Part of a small language model's weights: MLP 704 SwiGLU, 511M tokens.
Each number is 128 + 24 x the weight over its row's rms, rounded and kept within 0 to 255. Layers, rows and columns count from 0. Numbers have three digits each. The size before them is the row's rms in percent of the matrix's.

# gate: layer 15 MLP gate, 704x256, rms 0.14, rows 113-147, columns 0-127
# up: layer 15 MLP up, 704x256, rms 0.141, rows 113-147, columns 0-127
# down: layer 15 MLP down (transposed), 704x256, rms 0.133, rows 113-147, columns 0-127
gate113 101:130113121158123118166127152110139096193150144119131073151095111119129121166103097080115164112178113128129145111096113124083142120135131138093125122123167140137138107124177120106089120136141107107072151108134106137148129166102112102142136128130152149102163134172080136120171096142110116148133122176142150103104132166115141164104127133106130107115139107157217117093122104093089150091138
up113 104:130118113106124119164127117092120148156155166154123101139117113106162140152122127131124123076158142120172172132096139117099153145131132150155158133117146187137174120141101166170125151101127093107155141093161126103112133127087161159084116140110155146134132121167115146126161104122161055150112154156163118149117104139162116159069124128141097102148118110163166100157166142113094133137153
down113 097:092127126121097145086105179145125093107163149117131145185136129124152175144107108124164103139125102154113126104156115093077129132171098163171136117120156154113153113165144186144152108143098089132118124101122095114090146117150129148074154141159106098131134104138142160122110098141152139126101150135135122126120125116158081129117097131116137132168109165138133094117133114129121076137141
gate114 100:094141085126094178121129104169143101070128157128163109133136146103141108175133089123126130157153120100109110090133110131159140134159111160136151136118135148136115139180100105109138118131100159133133143103151093134084136130149135151132154108108136155121132166116105132137094132141139127123147126113095157146144129135173140179087138081136153156120089119128144143163104142125150124132116
up114 101:125106100143101151161126099107108120142163136150120104161120118101115155081178135134077160118160114126138107146121145124107108117126131146131181137143101140089099057132127121075111120116123151159136144107136150105131137158119125093151087141152071098070113118170141114157078184125121096132135137125100104119110134164141110118120106150135152132095115127117135124082107100149110126103138
down114 095:150120132134158087116144123147158132140146129126170088130115112156088086126102173102160115137109134109118179157159149141171157104098139153128111133106123097178105134127166117112147128125106174139162117110125094131141150089123125122146151121102130119130134135122137133148120154128136183183147114140149121078134133081129124112163168129140143157096121123154115145121098134132106111155170
gate115 100:168200138110131129146127132117161126152099133135146169122142096136144134083146125153174152150155131117126098119144143182153131158108122161131111063118073138092128148133174161096127143156127125143106169118141077125118125100178112176142150142118110125086156083120122121167156119128149139108140143107105152130103110084103112116125146109115114146131137088164105122115130104133143155124135
up115 103:078141122114153129091121109149149097119137139118139055107118144131132174125071102144152152140151111105159125143141130130105087124151119087165123094143118150150149122088112108128134139114086113134140146111156126111110166177090134093134147115133117161148102139085163103118091127127114148139164109101100136155128141132145102139131116136125170097137075056101152139151049129113139113130076
down115 096:134141109176111104155135148128105124140131122133141166133104084107151107123130139097123117108143120138136141115141161149175138104116111166101119122092103121130128116140129138091125099110131167087170131175150112136096116095129124141142131143148144113145106115159092110173167092129162156135121115114152136132142153118107142150107129081132072148110119179167085153091162113138112177167169
gate116 099:149148068091145096088127137100117090114133108111088110128132092117146131115099138133148128127157129077121155074141093138132123100121098160120117166115117127168109108130135105129143141148110163112117154089158121092101140130132106122138128107112096126081145129156169098142130143170173119170165119178089156149129146104114102148142150086100147191106107139119155106130143104110106120101115
up116 097:176140105065120158148158126165109136117147108142089156112137120119137149144084124107146145127105116133125164070177130137107144194122142079099180124124141168161143131159133140165146159136098123119164132108138143136122122180106109113143085179136126103116123112101127132088111134099150157094108158154133183133109133093110107158109136105109131115099151148117127143101154091120107103119114
down116 096:104099118149134165156184106121142128149142110139115126088113167112180140136130118128131121153118111182148151173136116144151139143119130103162071166127125154110111126106126125142141137153164156140167129130136112140239149126154124114163141132186135115111124072131141124158116134099141106139121171157136145142107143098141116132125169113139149117101112118110125117173140106127094136125105
gate117 122:121109128107120116111115096117104102113106094139146099130135158103111136074159130145158134129129124125116142155114162116135112124164131097140151112146135139123201167102093125150103161119121147123138138158161116174168127117136150138110117140130123127181092157078098142144145158108120136127158098172122141169116086094118121122154095109105116118137095147156090089135133139113109155133149
up117 133:119137111127168104149162147147112170102136127136130139138141135144172111166119120150110111126136112166135090086143106128121142112134100153117102166128139109169104095167138129113131102119122105133102166089122151121112107143168105062133112136139086103077173132164126145111127094139105118138106155134135127142121138142125132139138155126086148166156155130120115176089120108123142110110111
down117 100:115127108133107113171143123150150067125139159136125133130168103103139117141119116110157121138114085145160096153174131105118139136101073147146139112104124173105131116098084138125089187128121117114158089146145140137139136138123115093131143152128183156146139136157116116122145109121153120106162164130123149165134126131141095145085113126139157131131157156158092103159125133121125148131051
gate118 101:121156142129125152129093117147118149109079107110146105108125131151128132110146129115136121133099154090116125135122091101130178132132095135113114152130139124093137151102137107175097122130090127148161086127131122108131181124135139136129126158122090142149116135101169104113080094133198130132093066136158136161127134135102165154086130138115108131090153102137119145108145154098124152077088
up118 094:128104078151117134152147093146120126151094122153134136119133141149144142172136141131115114086119148127160151153144106145152150123078133143127120122124133120095110115109161116139092156125135135170126140098107138134155130151077131162146089140091068107148079141111147174154107119131149159148155109134135123138139150122112083141096154123079129141126112093118148109134120103084130104120129
down118 087:184127136126178143168118117146158132118123127149115143137136114122165130087131091138096172152172118114140143081136171149149098137148136134129137112148112171140148122120152122089180136114104122090131132127136134133091136129106131114116184158101155112141107097132125138171167104101119149120128144116165109120118130145112162119146141128112135094135116125062128091106139103150193130136133
gate119 103:105105144144125135139118120102093112151076142110147151175114143109106158146096155107125089105138100082128059115104133157099136137125119147131136136142141131104158144135107173126158120092161154124149130163138139185121189083151134125136133165151135152151088101160156147141103156116159155159133149142099104133112127152076141163160132103138119106090155176126125101141136170153096172132121
up119 097:116110137110153124150127143093086164143166112144098115103153135197170120157117117136148104103138090103112132127122083094091110157153083128097126150163106115128128142171146142145163112137115125152139134134111162152081144154156161115177126147116130127174155112116105122134098177124104109176120117124095121123137107106126134122136161162167099092147118186171110161128128117124102121124112
down119 097:146126149151140144122104174119142141140134179134151143127100101146132140140132149114178112117097130123122154139120167136074128106103155119110125130078136118148099150094136148117119154110169132143139168139134142146159162154145103189153122142162126178084142171086135113143111113139102130127105134130142133104103115135130095132137182166119165109116130116151151114168162151172126128164121
gate120 099:144127173145113112100099126154115165136135169149155113155113117131186103105123125157146101125122115091115133129138163130109138116174132139068126145180068107167106126146156143110140140134134112118148140170122117100149141129126144119148159120123080111181113098161121157137153109134165148149092094140119152134124142145144149077110125091118077118126125123103094121146115156154127118143153
up120 099:130097078079149106137131110133103147141109183141130125144138096148158098129094104139124140125135153147155124112124119098198142119101093124173129105108138157132148120094144113132136107125156083112113128079152162142139117153114122139137101072072168143103135131126145154176142123122107154116137129140092152099102143100154126164132123130138145123144136126142105122157123162121118117125131
down120 102:102175095125141081130149123140154140114120138110109121173113115108102096162099142106093127128140160110106152163173154121127134126156153086134115148118116149161081090076122151113141141097156144107079132097104144130099093091179121139119123127148166111119096144114149116149191127161157121111137145130103125127162139123095152131156128142130154080084149120105105183114124113109108129114083
gate121 100:126110129124134094151088138114135145086175114116146108129191148117112090146143125094131120125151175129167104103122108104073093131102106091144172167126141123131128108093113139151128104148136153135119129117084129150135144118111130157149133092120118110119157106141119139160120125142138109136095107126091174132144102134127103163130126141146108157155114140178116137145146163144137117162135
up121 106:100133142134051142160086122143138147106108156077136166079147139124112171124130171102124115151114139099100122145137115127101096127118095089114141147116148144127097165126110165090098155156149102125089098141136171128142153116120109153105111091144122131145119102145153108120099117136113156104129129128146144104111145133128128153150154128152113130110142133162120116173123119121165096104135
down121 106:115054104140091112124144125140144147168108138146126112129111118099141127137131137058121127142133105130159140124176086178067143094110108085088118117144167112111115127136106129122125164183144120130133125106119109129122113109113112161142129189126128112123087101144150146153091102197144119138115108113137135109122096145135151070128129103141115142097133102135122130095169138126102137142110
gate122 096:104121084167120090123142140115179149166132165151150129099120156111132128093160139098161130138176170131108151119119157128091136148161105166161152143118126102155113095123101143123096132094123088115115099106156147126168107126125147125134112076125124111123093102119137121128124121102128135105090102104128114164124161123175128132185139133156118142128141129111127126141116148136125101122162
up122 098:113111139131103128170121146131141158159129123112138134149101142120164109124118124151104147089135142141118143100110069148154139165091153156168107129103131105122148121113148126133152149124164143119120122124134110094145084131082109095107144121129112112148102060125144130116109103111115079143164138150114139114134136172107123125112153117115096150138151121130146184153095079136165123145144
down122 096:153128099128091146163128082119161129147097171126153135129126083106130143127120161135142120098135119132126113161131116097073096130134106126105160127135138085122127106144151138095087127153171151123159119168164146099124109139161114116128153156126151125180093167146154129146101159115148122127173131134126109115156157126138157156112127154141079152151137174157159097113116145135156149136107
gate123 106:113108084124134108090119118130155144106104110095142169110096082082086122148142080115194111120123138114111183110100136108146155132099081137122125143130148141094096110132100104139162125111183160114093099144126114146119119131135108102122116141064111160102147109124153135058147174137169099118153110117102108133172127114159111137170124153150164107117132108123148096103146136121158130156133
up123 096:122112164136149118193131095133110189173137131148151130123120157153107119103128159128133145103129156101124150135160109122138120131142173110159115123137153110144134123090134101150165082102111147133104159161158137098149189137108145123128106103155116140170129126132147108167117124141106117138116144133120142127118126105140125102128165147141138067144124178118139156196083148094122124170105
down123 097:063110171171158129152131152137097098129125166136113137112167148098137110084164145106123135081138136129128092124132136097114096132187149146132126090125152180127126164096125137138148104123108140140137099148145135119090154105134151109121121135158174134149117125113156166119108117115112103149145110135138121151153118110099109138133119124139145116115098093114173175158091137083113144106126
gate124 098:143116162150063120130143121093112160130127192128124141074108129139127115108140157110144160154135150142147070140129129129148157155114116132120095183122143110140137084154156137154134109136165163121117083105149147123115123111114119090103107118092121176146086146130107147173139070094090144163133140141100120104133134131097119083158074141130090073128160166137126154130116132047131182147133
up124 097:134137157103102115141166101117140147105118174141106109106102091111128114176119109121141114133116124107112122113111116101111116111130142126136123123099111206156090079126097117121137151121088148112119092144154116112140137162116130156135108101123121117121116119169114146143182117131105119151098130133128134111073184122127118166101135103123103140145148079107131125147162142126117130106099
down124 096:125142109104150180160109131137150124107098092148139131128141102148133114094143134118119140141157164096093150119147175104114104115140120131153170123158109114135171127115145172148126062100126131123135152130104194133149086121137107134144160147137148110145148151126132123117119151107103114107162136124156160126088162089110142145153057141121159125112137161112127080128119140115129102142103
gate125 100:166102081157121115171135066087132108126162150123172127116125077162148141104138121088164132115094109139122142118144092134075152160106179126167117101118175128122090151072150106184113093096144195122108142113154148120123089099139139095130152164125147120161120137144138173090161142122117117116124132143143092150148132144121114134127122113090175103085115130123138117100145100130135144153106
up125 094:107117129094140085114150110139155162174163139126118116154121130120129131122137167147135131142123173148122148138121076217153158140111144125096144170163099087121103095100125114159133152168099099162174149137117104124138169165134135128166128158124133103184135102065137136118144164149098158145118130130111118136121096095103114120119147073124112171100112133154167116112112121137112144146125
down125 100:157139101099126152129149170116130121087137138123213132118150114114161135087133144109133151151129147161122114172142160142136097125115145133138130149137113150140117133118116115156143118108124142148096121128145146125172144158086154165102095172138122113095125117131190140162152066110138157099130184123137092147131118097107077107119119128137155180104118096128139109111144089130141098133083
gate126 095:088133169108175099143079159133148139060124155075096124141151166065132109103087133100104089148098108091142151114169132116118127074124126120144139126147120137130079159178145107132136140142150144161142136108118116085170156147151122128106143173166156113146145143105109101147149151128099121146087115103146126120143098110151141130150118137142101115110094113095131145176106129117148111129147
up126 100:127133148123149116103099125098115091105152149143074146106128146142123103099159092126111110100144136093148109122144136097120127121182131197123149129100126139118106160120114110095201096162158149120147112089158124169130075094115103108112094133153104130144072130131109140116134155095116127138117165152099130136141141146177114136114154122153108127108131127167085150127153131110134112151143
down126 105:118075114104142130135151077105111142093143160116130101113101137114100131093148071142174113147101129163166085124126131096112126114109128153134136152109145120133148151129090128114131143116144163106142072153101089136116117136109117122147131120107118161090114104104094150183112122126104128137141191090068159138116156118204132170098170093161117132154116150165141126151140119147123125145153
gate127 102:135136119098136146144117167154146112092196143131114134101123096134085139153114165172138122119112111128126146152092131134126131151102111084098139166134118115167137142091151160134132115144078136117125094137116127062115131119139132183148092123138111123121161148085052111158131087111126117135132123139176111118145106129091092126104096113159122137163115152168128149098142100139081109145100
up127 099:080134145123140148144122131117144122103144097106114177103105120118123092134128129141140141132118130107095102131093165136144144124088151113113085124122186125128110161133128134123149106128101166080139137111131136138112115167138104173158135178152135126120098123119125108158154103151133115115090098165147123127169117074142127096152097095140073179158134135115130124125159152092142111092145
down127 100:120157145124129162100158123168159134166147104125127115140150119121110112170101135109128131109105164137096149122121096122124135129135124090121139187108119163131118106124127125136088089116124112079112087143106147112119096122160159153140122157135133107131104133121118142140138063116132109116093162166153103112131097114099120114116144165123140115103132140121132160130135130204095155128106
gate128 102:131070097087139129112130138127124128137157155159100144156146140152110106186147130143071133101170129085150112125161138102133131130194100122102116147162137109109093119126131128105144148114114177139156146154136139142126128106142124153161129142125124107145128165117167119109133157146113131099110135191152096134122139161117158128099121157096125126139118127133138111107170131121137121093163
up128 099:127166118123085096108141128103135097138165104095091111196151113097172121091167113123104137102145143130130148134090113120137101137137138109093146133101124111124147134120116111136095127115131158170093137111149141101120141174101153146107143160152133102127122125151122128108202136074124140119133129092157119147137147145107102144147098137113141116156154086125121124112107183160120123125120
down128 096:123066144161133166155123127105129155103119113139170158109132140117097124193162105121138087153133132116111120114104096139137129146103150116152140122169123122139137138121104125114101149081118073121134149175136134128150108195126119160127131126122089118132101114139099112117195087124105144118087101115183124137117154159105147123099125091158168135115163152112136149108148101134120161120123
gate129 096:101101136147153101111124155193128081091101125127145133113132139152089076145120128079118130126132134161114131107158119109098142162157115132112135164115131155124121163162156153102162164123114145104128094115129119141102168119137122128162103158148084094181120156119149140143143127123109138113127130102103107116112142111160087122123147124129146141119092110107119140119176128092134158106124
up129 094:084131127159143136161142102118112164148090139132133146168127135096154136080092184151190161159125181110126139127127125150119129068094149123150130124132132069150123115112129127180117152141167136147118097133149173107134098106135135139163147083106121138098126109150161130120128135155169132138124138126178140106138115143099099105166134123156142153162145099162171079139092130176103117166109
down129 099:120084115196124160123143106182139163129120147127133164131071117145132156140131206133170156150158137115117107139130121136128135129132084122086084162099134145147126118125134114151122190123116147099092092130126161093141137094118087174162145116126117135145142128110141149150132119127153108102120114073139105120118118144100091111173113118150164132120147141133127143127142177107162145166113
gate130 104:126138114102160102125142162102112118098180135187111122117117115134122149131129111132194156107144152134121161104132098173117178105130155089112152151115110123130129190119112130140111123122164169136149085109116120173163134107126117127090136105137127129145126112151155100131123119160140085124131092098113131108149126121130138128126065214104078148146115114108148113156099114079104118144106
up130 103:146121115109181105100132134136097111139148143143130106177094127109103072142159125141123098132137107096148167115161119093156096114080113126116132160136104129108106138104133158133114133089129121129112117072139077114133127185133144153140124126144156127152127118134121121114090136123116093168130123126173134085151136087130110136126084136141057139135111107135136084111101137117126096112107
down130 104:132149163136146122150121164140090102109110155138150120129106140137167089128114118093163132085177107137152131140120114160136101160163160126120130135135126084082127108146110151131110134104132162134095114062150180066114114168142128139111136110150103145152173139166098082080126145120153123102122139101163125145121139124129122152108120111140114134140124122176139148094121083130133158083067
gate131 103:114175146130142120113140128146121154150120124137118121140113153098192139155134136177163137125159148097173084096163091100140165171133173148174142147124103153129105119132113107176145071128151129097121139127140097121138134116129164115137109110148108145158109113156198122139138124089154156112120114097112131113106131101073159132114127136092155115124112155120132113138150148125156152125086
up131 109:099154101078174086108128120160130135129152111123129121116130109114145147151160094111070125146153113124109111127099132095126148164114121122144161147153136150138165075112110157136126122150134083122106084141165079108151147098118135129128137109096125103164105147123103135102165116139145144140130163144138133113128148126104093170081145156190129111118138122091154100166116159117133117139066
down131 102:102155131118148135135112129119134120154105129145126156108109152138154154145099143143144130165106111153098129118121111120115139109141173167131097172147161107112145114117143091116111117125145137108112160137156138086122133138137124082174129153151078125158086112119183107139103107117113104102102158129146111153162120146116131149121126132095151130148145142057149140125122141134119091167131
gate132 094:117145082176151114146118127142168096129130134086138161122118132103132155118107124141146127189124124130118159127120180152111129172122140138137141140081113093123135146087181154088121152092121141139145113127102145164114125125105183101168083112127154157146137138078143134155131120142158149135140112115147119125152115145172138131113131170113111099160110160103162140177120136140180097118124
up132 097:127116142120166107165133142108128127132120105140106100116112109162132141162107094108128131145164122134108075111105158111156080104152155095160135113144130117112150135141102139111136120106120102117088116160163146128130126165071142143096134106127127122153142134142094148149108113133154139144134126137139104138122105163108177136165089091105160130143154102126113139117157106121128085131113
down132 095:127122095146144120116141125151142064089098109118170153125105136118152157168104142104136104143088152162113140116124133156133124126115128129155134143137157105145146126121155135116111145110146119142167123151150110149197126152093097141168112102094141141151123147120100079065119131153138142153139154155119128114126112120156119141099118179111111105138127107169120133149125132136104098131158
gate133 092:102078098103121117088088160106164137168158093113101142167156133133125102162144145114089128150144135157140107103140134172101155141152159131130090158164155103139094112147118098107129098125115149169080168148118136119103116148124103117113125158144165094105120138115145048112093167175131139128122117129128164157113139179144148134109092139166137136122105120155126134117140104125138117122120
up133 095:096106110133088089151132127082112135118117133168121143165090140133118180080153142078101117162145141139092170114182124106135136123114107152160075120105175102142088114125141154130139143097147130138098086141127097108108158094127128111130094154106120131105111166121156156149131128154111092124130117118112190171125090108096139122088107163145118091138112136138167160137127075134122124154129
down133 097:131158141158090133120162168149117108100126127130121091141149181094088124079135128149142081143130170122155134124133079131151137088091117182111126120112139124105142117145112073150127141158093111111078082124110110145136156109151120111089127169121149154119111129106157126148155088104115083184132146106160157150144102115130103168107111130121096151112159182106170158129125161108128128143144
gate134 099:121156128082134151155103126120181145129112157148144095146109148098153156127162122118131149124148119118125142148112137122087165114175160120121108168097138147100147077121180100125109158133111076148148124147112094089096142188104134138088109151127160131108143138090125126115118090108147157105086088168149113136130122115103113111151069143126146098114146141164085136110105116136142134136147
up134 099:108130095143141161105147123099123098123162072090109126130136188101111137099155103130139151133153173137102146133102190123152118140099146118133125120106151136140114167166125143154112127127079081133124120151114145129111123098108116119134167138173151121146138134130132150095120091132086091142143126089159116156120145159123122117125123122116114064127186116093120101133106133115105144159089
down134 098:135107127124133104119138124162129154145139122153125101149117108132143140163125154119140139172100095148153166123152110117145140158107127152168127168159128107168151163136116079132133094101170187109148153136112138137136137163155089149120096112127103152106113123119150127137098133149097136187081096138181136106154129101139153121114149081135121142118116119060123112113150127177127124139078
gate135 095:153104110133119122083127109158131128165153113094117161123149104138145087158131150126112117121141132113136130096138122119140127119154126114127161139117146111113107156160098103120106124128180168104161112115155145162151157148147109111151100136143178138132150096127133086106150177097132157090134133092141129096117128097127134127068157139139126164152126136127112076149122127111135135145107
up135 095:126137145174111122095136127120112137131116136071082110093102163127112127102184159117090134117105095096190122103182093129124087143071131113105191140142156161099144140111142173113127114147162127150124091084102149130135129128158117124123150083130096120119119124076114132131081141104124113110128108127132138132130115131158126150118092111145122140136120091154136142149141143142132113113150
down135 099:140111113116128159145146161094141128151118136130136130118126126113116117129123153183174167091109124111124128121135071143159112148094119152133099078115183140108135174160133174124154107106147151137125116104114131169171137124126120126120118066150134142106131104134106114141121093120096128183145110099074101091134127161167132119123086114131126129090133144117142146157083173118096117116140
gate136 099:100133154144109132099142151136139160142140098107151092116115145080107132122155158135099162149120129108097136111128088144119142136149168125106125139123139129135148124145141103145200139105099163156135156171123127126139138102117137108132085155245179153102099151054104133117142143126099121156139135137103124118143152129126130136140144110139151080109158106112087087139131117126135121108157
up136 109:121183120111147117105124135140136123116169122105139110123182142105142157117120094118104133114151156142141127104136144154134124139132130106125172127119147067136162099139101145146107099115072148107150139116126110138090119156144145118110122126204142142146115160096143160087118155138136145083135128183095114154120169093145142124125137080139167107151111109120154127160119103122143093173102
down136 101:130154153105083132145177092187134137148133159130134137139151147096118083124112087140122129161119139117156140145125162139158140150156143093127156155141127117133145150116168129115135109125096122177128160121117082105187169137143133167125155133108091112134155156112158134156091107125124115110123076159113074140150175136092122092109137093145170106107090113096121160092178114119119114135149
gate137 099:125136111129141144152108141130130165133130122139141115122101152125126157135121126172145117149085106121134155128135121120133133153136161109120139147102126108140143128113139141131141122149116153130115116118150117102134105160133161095166145072146192170110120131101104128155111148142127125198126124155116130119096182117126101135146106149122163129157098135161145139147139103107137111132190
up137 100:152143121114148115085162125102136080117160120119168149116129139173137098121137100107144111147132109091111146135142159089116087116116193158148107118147146134111136122115140150087149160120102106137160140134130147113131143190126131102150108153118153125146161136124105116121114148138095168147123140139137089116112161149138138136142094138104153153139136144072162135116102110144151113168157
down137 099:112158089154114138126112141132149106118117092097146072128136147092142129134148112113166116134110184052109115113125142147115110080143129095143124118132162100196117111125151119124127132112137151132177148146126168082137139131116138121121119133116132131133123120137112136116146106113113135141087138153126126122138169131090144152117149145132144142120122161162142133111119104109108119151102
gate138 099:134152110185141131134157128105127119141137083123098139123155125109141142124122072099106099109159125103125164113106126134175104116071144155120132171106106132104091130101115139127166140120153158149130152104164153116126151073139096078141159122143109174078113092066158143149110159128106149125131128163138141137130146103121097134125107139081116139126160112159148160098130159105158177075118
up138 092:127057156132149121125170146138119145119132099151122155128118125158121121106100158187161117140107118070115122134140125132158144101123153136161092124154160165151094122141129135110113161089139132149119126104139104121122112110203128147134213124105134106124128107115132144098123144142106133093117158136114108098113120106136157149110144125108111104073130125096144134145156100105096143123099
down138 094:109131134125095101132159152119135140092132131165146118112127149111152112120121080141109156147118130130108144078126165119086116098124086089150111109112137133106165148081069146104103143136102148129094119157114172105130134102103106078111178134086136127130101124113112085109140113126113114122151100154127143086082111139119145133131112127133159129131155151115094158135141155153133160100100
gate139 102:136104102125150135130131156112099168117148101112117145128120146098132146117141124106192144128140144094101128117110088141145146118127151159109100129135091111132161145118131129169117102084117120125109193130092076113151093110111145098166102147128122162129127122128135117133137115094105159137116130113106131096121125142114142126146142105113096107126147168115181138140154122129094143163135
up139 099:130110151093124116117134102151116120134115144116165111157091128084134099140182112113136137120134129124128107106077099202125161113149126099122153150115125124131137133127124108106108112108145173144119091095133122110100124168081141126115146131137155147109135105183165108136109131164091149140094103117150138135103142128131154127104109093107143135135123149122065138107113127097116066191117
down139 100:128115157084138113113182139113156114139119143134106155129129095139090128117113128099089142124122135107167140124119166150138128132139144084136138120136162129119140128129113057108178127136160119140106094158139098123130193100090111128086133137150104100140180138118117112178127099146170131148119150125129118117112094094092141124061115107123122151158123126123072148129109137141128109054134
gate140 106:138135119151115139136100128129130128114164108099122103109132163095127168081155134165162151161140124140148117116133160147106114141117115119131124149126136115162139175178144141133122090115143100146169148118100102122121163127135111143132077140121148159147176183110080150108153128135080153133150119123115117101148133121158202170133152132146177144117113153147136089163134107121130144128148
up140 100:140137130156114101139109125107116080140148098161182129096087145126114164127115135169152165148172127116180116128099116127150123151162082144152106150134147107151146105107123158132114126095127163086121107121107128147091116097104142122140129108140093120123133116152128145101138117074082111126176122134163145111113143118092115123108113161077147144178124152144095152140147084139125094164142
down140 104:090107126162130167142134116121110126166110160159152113131108068172141145113114129131153128127157140109118126121130163149186115150121153096152170116111114138095139111145136158151118155153151109158109144129073167155139152140128104134156108103123105101096088109121152133119150117167145115120129129138099089141147089100125141146137152114110105086096134149124125119103143133149103145090159
gate141 094:141143105149152131124138151143121146120097145121077092163098138137163109151122146144115110123148148149134158124111104161164147148131127094107136155131136100145126126154158123096155164144117185163113134143138112108124132090150126139135118147158184141157111116130100160087091134195077139148157134129160093135113133135117175158128136156122114122100111133136111168142103153138144108165129
up141 099:121096118117123133124109125108108114139143124130167111145131107124073113140104147115110133147143140108143126115134154104114154160129143149071117111105150118172119140098165133122138117127181134126175132079127162150156151142124134080158135148130151155107134116110110137096093119160092154130126091121155149135142120105083138154134098135130110155091142163065150115114114137077156113118119
down141 101:157111153131119126106153140122136175095130118122121093107139122161121140144122139136133128142134138141136119141124133085128122171160151137160138121103145188143138093095118137133101131120175135135091096079098119133149141106154117092121103157137166122168127137128119108132092159139156160098137093147159146138131156123096135144126101131084135123114094145089136139144121077122126087134095
gate142 098:094138153149127142107140143132103103114107098129131111125145092118116146109114136130110107143126146118150101134140159076160128144132125176154130154129126132159091159118142135154155116124094149114125136144111182171140150156118116135109143154177123091118121164069117178137115104134136161104100128167142140107153174129143151094127096157088153105123077176164120134085111174134169112166152
up142 098:139108148118122125157135115137128135149086125105137110157117117135137191124099114107098112137081141115131122150086124084152157139112131132118119085151085128120130143164129156102155169122132109134120101103154144105155118124102143116159127124140111126120107123127160101106168086152089125111133122108119106090093100157154088098115144117136157126131148130115125130114087121113149127106137
down142 105:152116126116136135105107158122134089131103100098130143110118158126112150133119136115095151182127124141088099122162081089102167139134145121112146097123153128135107112120148141165093167150162130081121187115143139154147109120115158156149162112156135147129117132113145180141154156120091132146125085143087145092101114126168158138148180136099092128128098125151133143131137112145120140166167
gate143 093:146095103163130097143117102138148141088119096127090142130134118129143083188116134071165110082137151126127118178150148136170114125149065107139117142170147104122133131113179135121116089094144100122116135159105154137146113119134156172156164159120123147137148127100148099159174146145119140095135098161105093149117149096105159134117142134131145154153151100192114116125123140097118122082165
up143 100:062096129154147089096125172175160105130118120116124146172127131119141134117087100135085111117123117110098121144134177197091141092150089096112105120137136135142132129152115138062120133108167143165099117118124170159126164132131138153152112108104128113150120116174137127130133118142122155135098079134099108122141118130110158155047118146115137166111125119113129175140144185145123143099174
down143 101:147143177136065121137110114087151117142160138108176131115140104111121114125129108095099127121149110107138086155146130114140104118150079188119142111144090082129110141120171108119147098106128136126115116143126141073136104157113153143125148138125114131141110106152119129111117115096139158130167134101135100118118102125146105093098123116108177180128125102210137169112111099139084118139168
gate144 097:143112145117073161126130121136131138094129137132109138135131137110123105166110093118119111149099136092096102129156088137141124134156112149075159121096121126086130128117144116101167120131102123113121135174118127169124123132135149125143104129128160112106189128114113116117131166102114151151123130157108111141129145119110171149081106129116149163114109158142146178130153143113152126154167
up144 094:118155096122141130138139118148129142092139147139167128122122120164069118121081150096157123129140159113129126124105148158076110124122131112103138138166134157124124126107140177136103111140129107123157160105115079125164120140153110120127154130107082154105132160137157125115156107105164136110132130140149082118095104089119142107122153142125102079123100128098183131122144187144087098106128
down144 096:106124113127126157142105102146147142127147114112153108133127112127139130147130118135163124152122104130101105145121107146137143132147144104145120110148134107170100146182149099106115114092146181132173153130132121132145140158133141127105116152153064174169149133096158134112145124122113068155137143137145122122138161109084173134147143085104118094145143104142105123165093149103124129130123
gate145 101:175149123141109105090139105154139117141112107103115162156101155122135148135154127069168112115119142087123113130133102109122159148119129142103118121102143107153150153101144122132155119183172124170155131134130196128095095124135148148106100083146114166129121085145128099101062134092150116123128156106122168141127124088175123100114091133118181089091119155120139123142140151158101161143112
up145 100:156074127100129167133144092084139146105114106122125126140145117091128134123149130091149117112083130147099160143106126098096177097111125157138144132136142131117118163188136099115163149180134121127136097165116165128132235134105142135119149115104124130085092122135112153105114139136158157123152116145128118129142124096182141101141142094147112116080163130102158155096115143104087140150152
down145 097:109141142112148121128135149104139104131114145152106082142158133132111180098170152143099133136143156113142129139113104141176162188134088101152162106117127125096113130152139134124124139160140135068133089143111102126131142118148117143143165161117141082150143128137177163138114132172137127139166131128137146095156118175168108107109137147135087122124134135056147145126099124132068149148153
gate146 100:131124141088138121129157150153168151104161114158103089130126124079101103172100133130127119129126123115096137125128136126144080117179119131161106154119096115131113110082109106183122140110194116097082090146133103081116137104129095113116118138126068122161156103154117116101155121134124107093110102125108132122160083147131136126106095138126162129128145105192126114119126103105153102120116
up146 099:133140072134126072097140149132171099110138130114154130130155139146123119095158135155145112100120152103146108174118113166132142110137127114148133158157121120130121131108203149130183115120100102143149139094157163168074081145136097116136125126140181142097098116154107128173156142131131090119142081088101176151108157123159156128130129132109126097137097095048169120100148131133120174125132
down146 101:154137143179095088133132153168103120119129138112094139142117194091112159134138135082145137092097085116108106137175140110126124157106171114138153166123108115122124122103121146151124143104099144141087132131107153129089143154129122139113125119173153112092100118133143083168136143115133109093083113136135144140123163155129101152123102148103092112102182133099129119169118129161096112105103
gate147 094:133132126111107075146094115153198141139143112114144163154143140114140158124132167131101170117134098090102122101095126111103145145119156125168121130110130115091145206134152170155128109134124119112134159140141116129135114158108129088122128122123148149104171153105149170136137091107156147151123142113126123119100181086131108174108091140118121152150086093149154150139173129105133136148142
up147 097:162125091125105113114097125186144101147163130092148120098153145156124148068127151066106160074132102100129110145154156107132151107105147107136193173142133126084134151127136141145134133146126139111106092141104148131141101198150114080141104128145145115149094127143114119123129135142119110139133175107079074124102129158109108135122143154111147124122106083120147170149165147154132108174111
down147 100:157122104128124121112126104165136167116154103123097136132164122173143130133108130147176100128138154120174104131168141138123156099109102160101147126150162122105124109143114121129108096138121144124137128150146168172128116071121126112089121126131114142154149121140095138156122086112091102122092141119149087129117125143120101107147145167083122087151138095076140158115111119095109127151118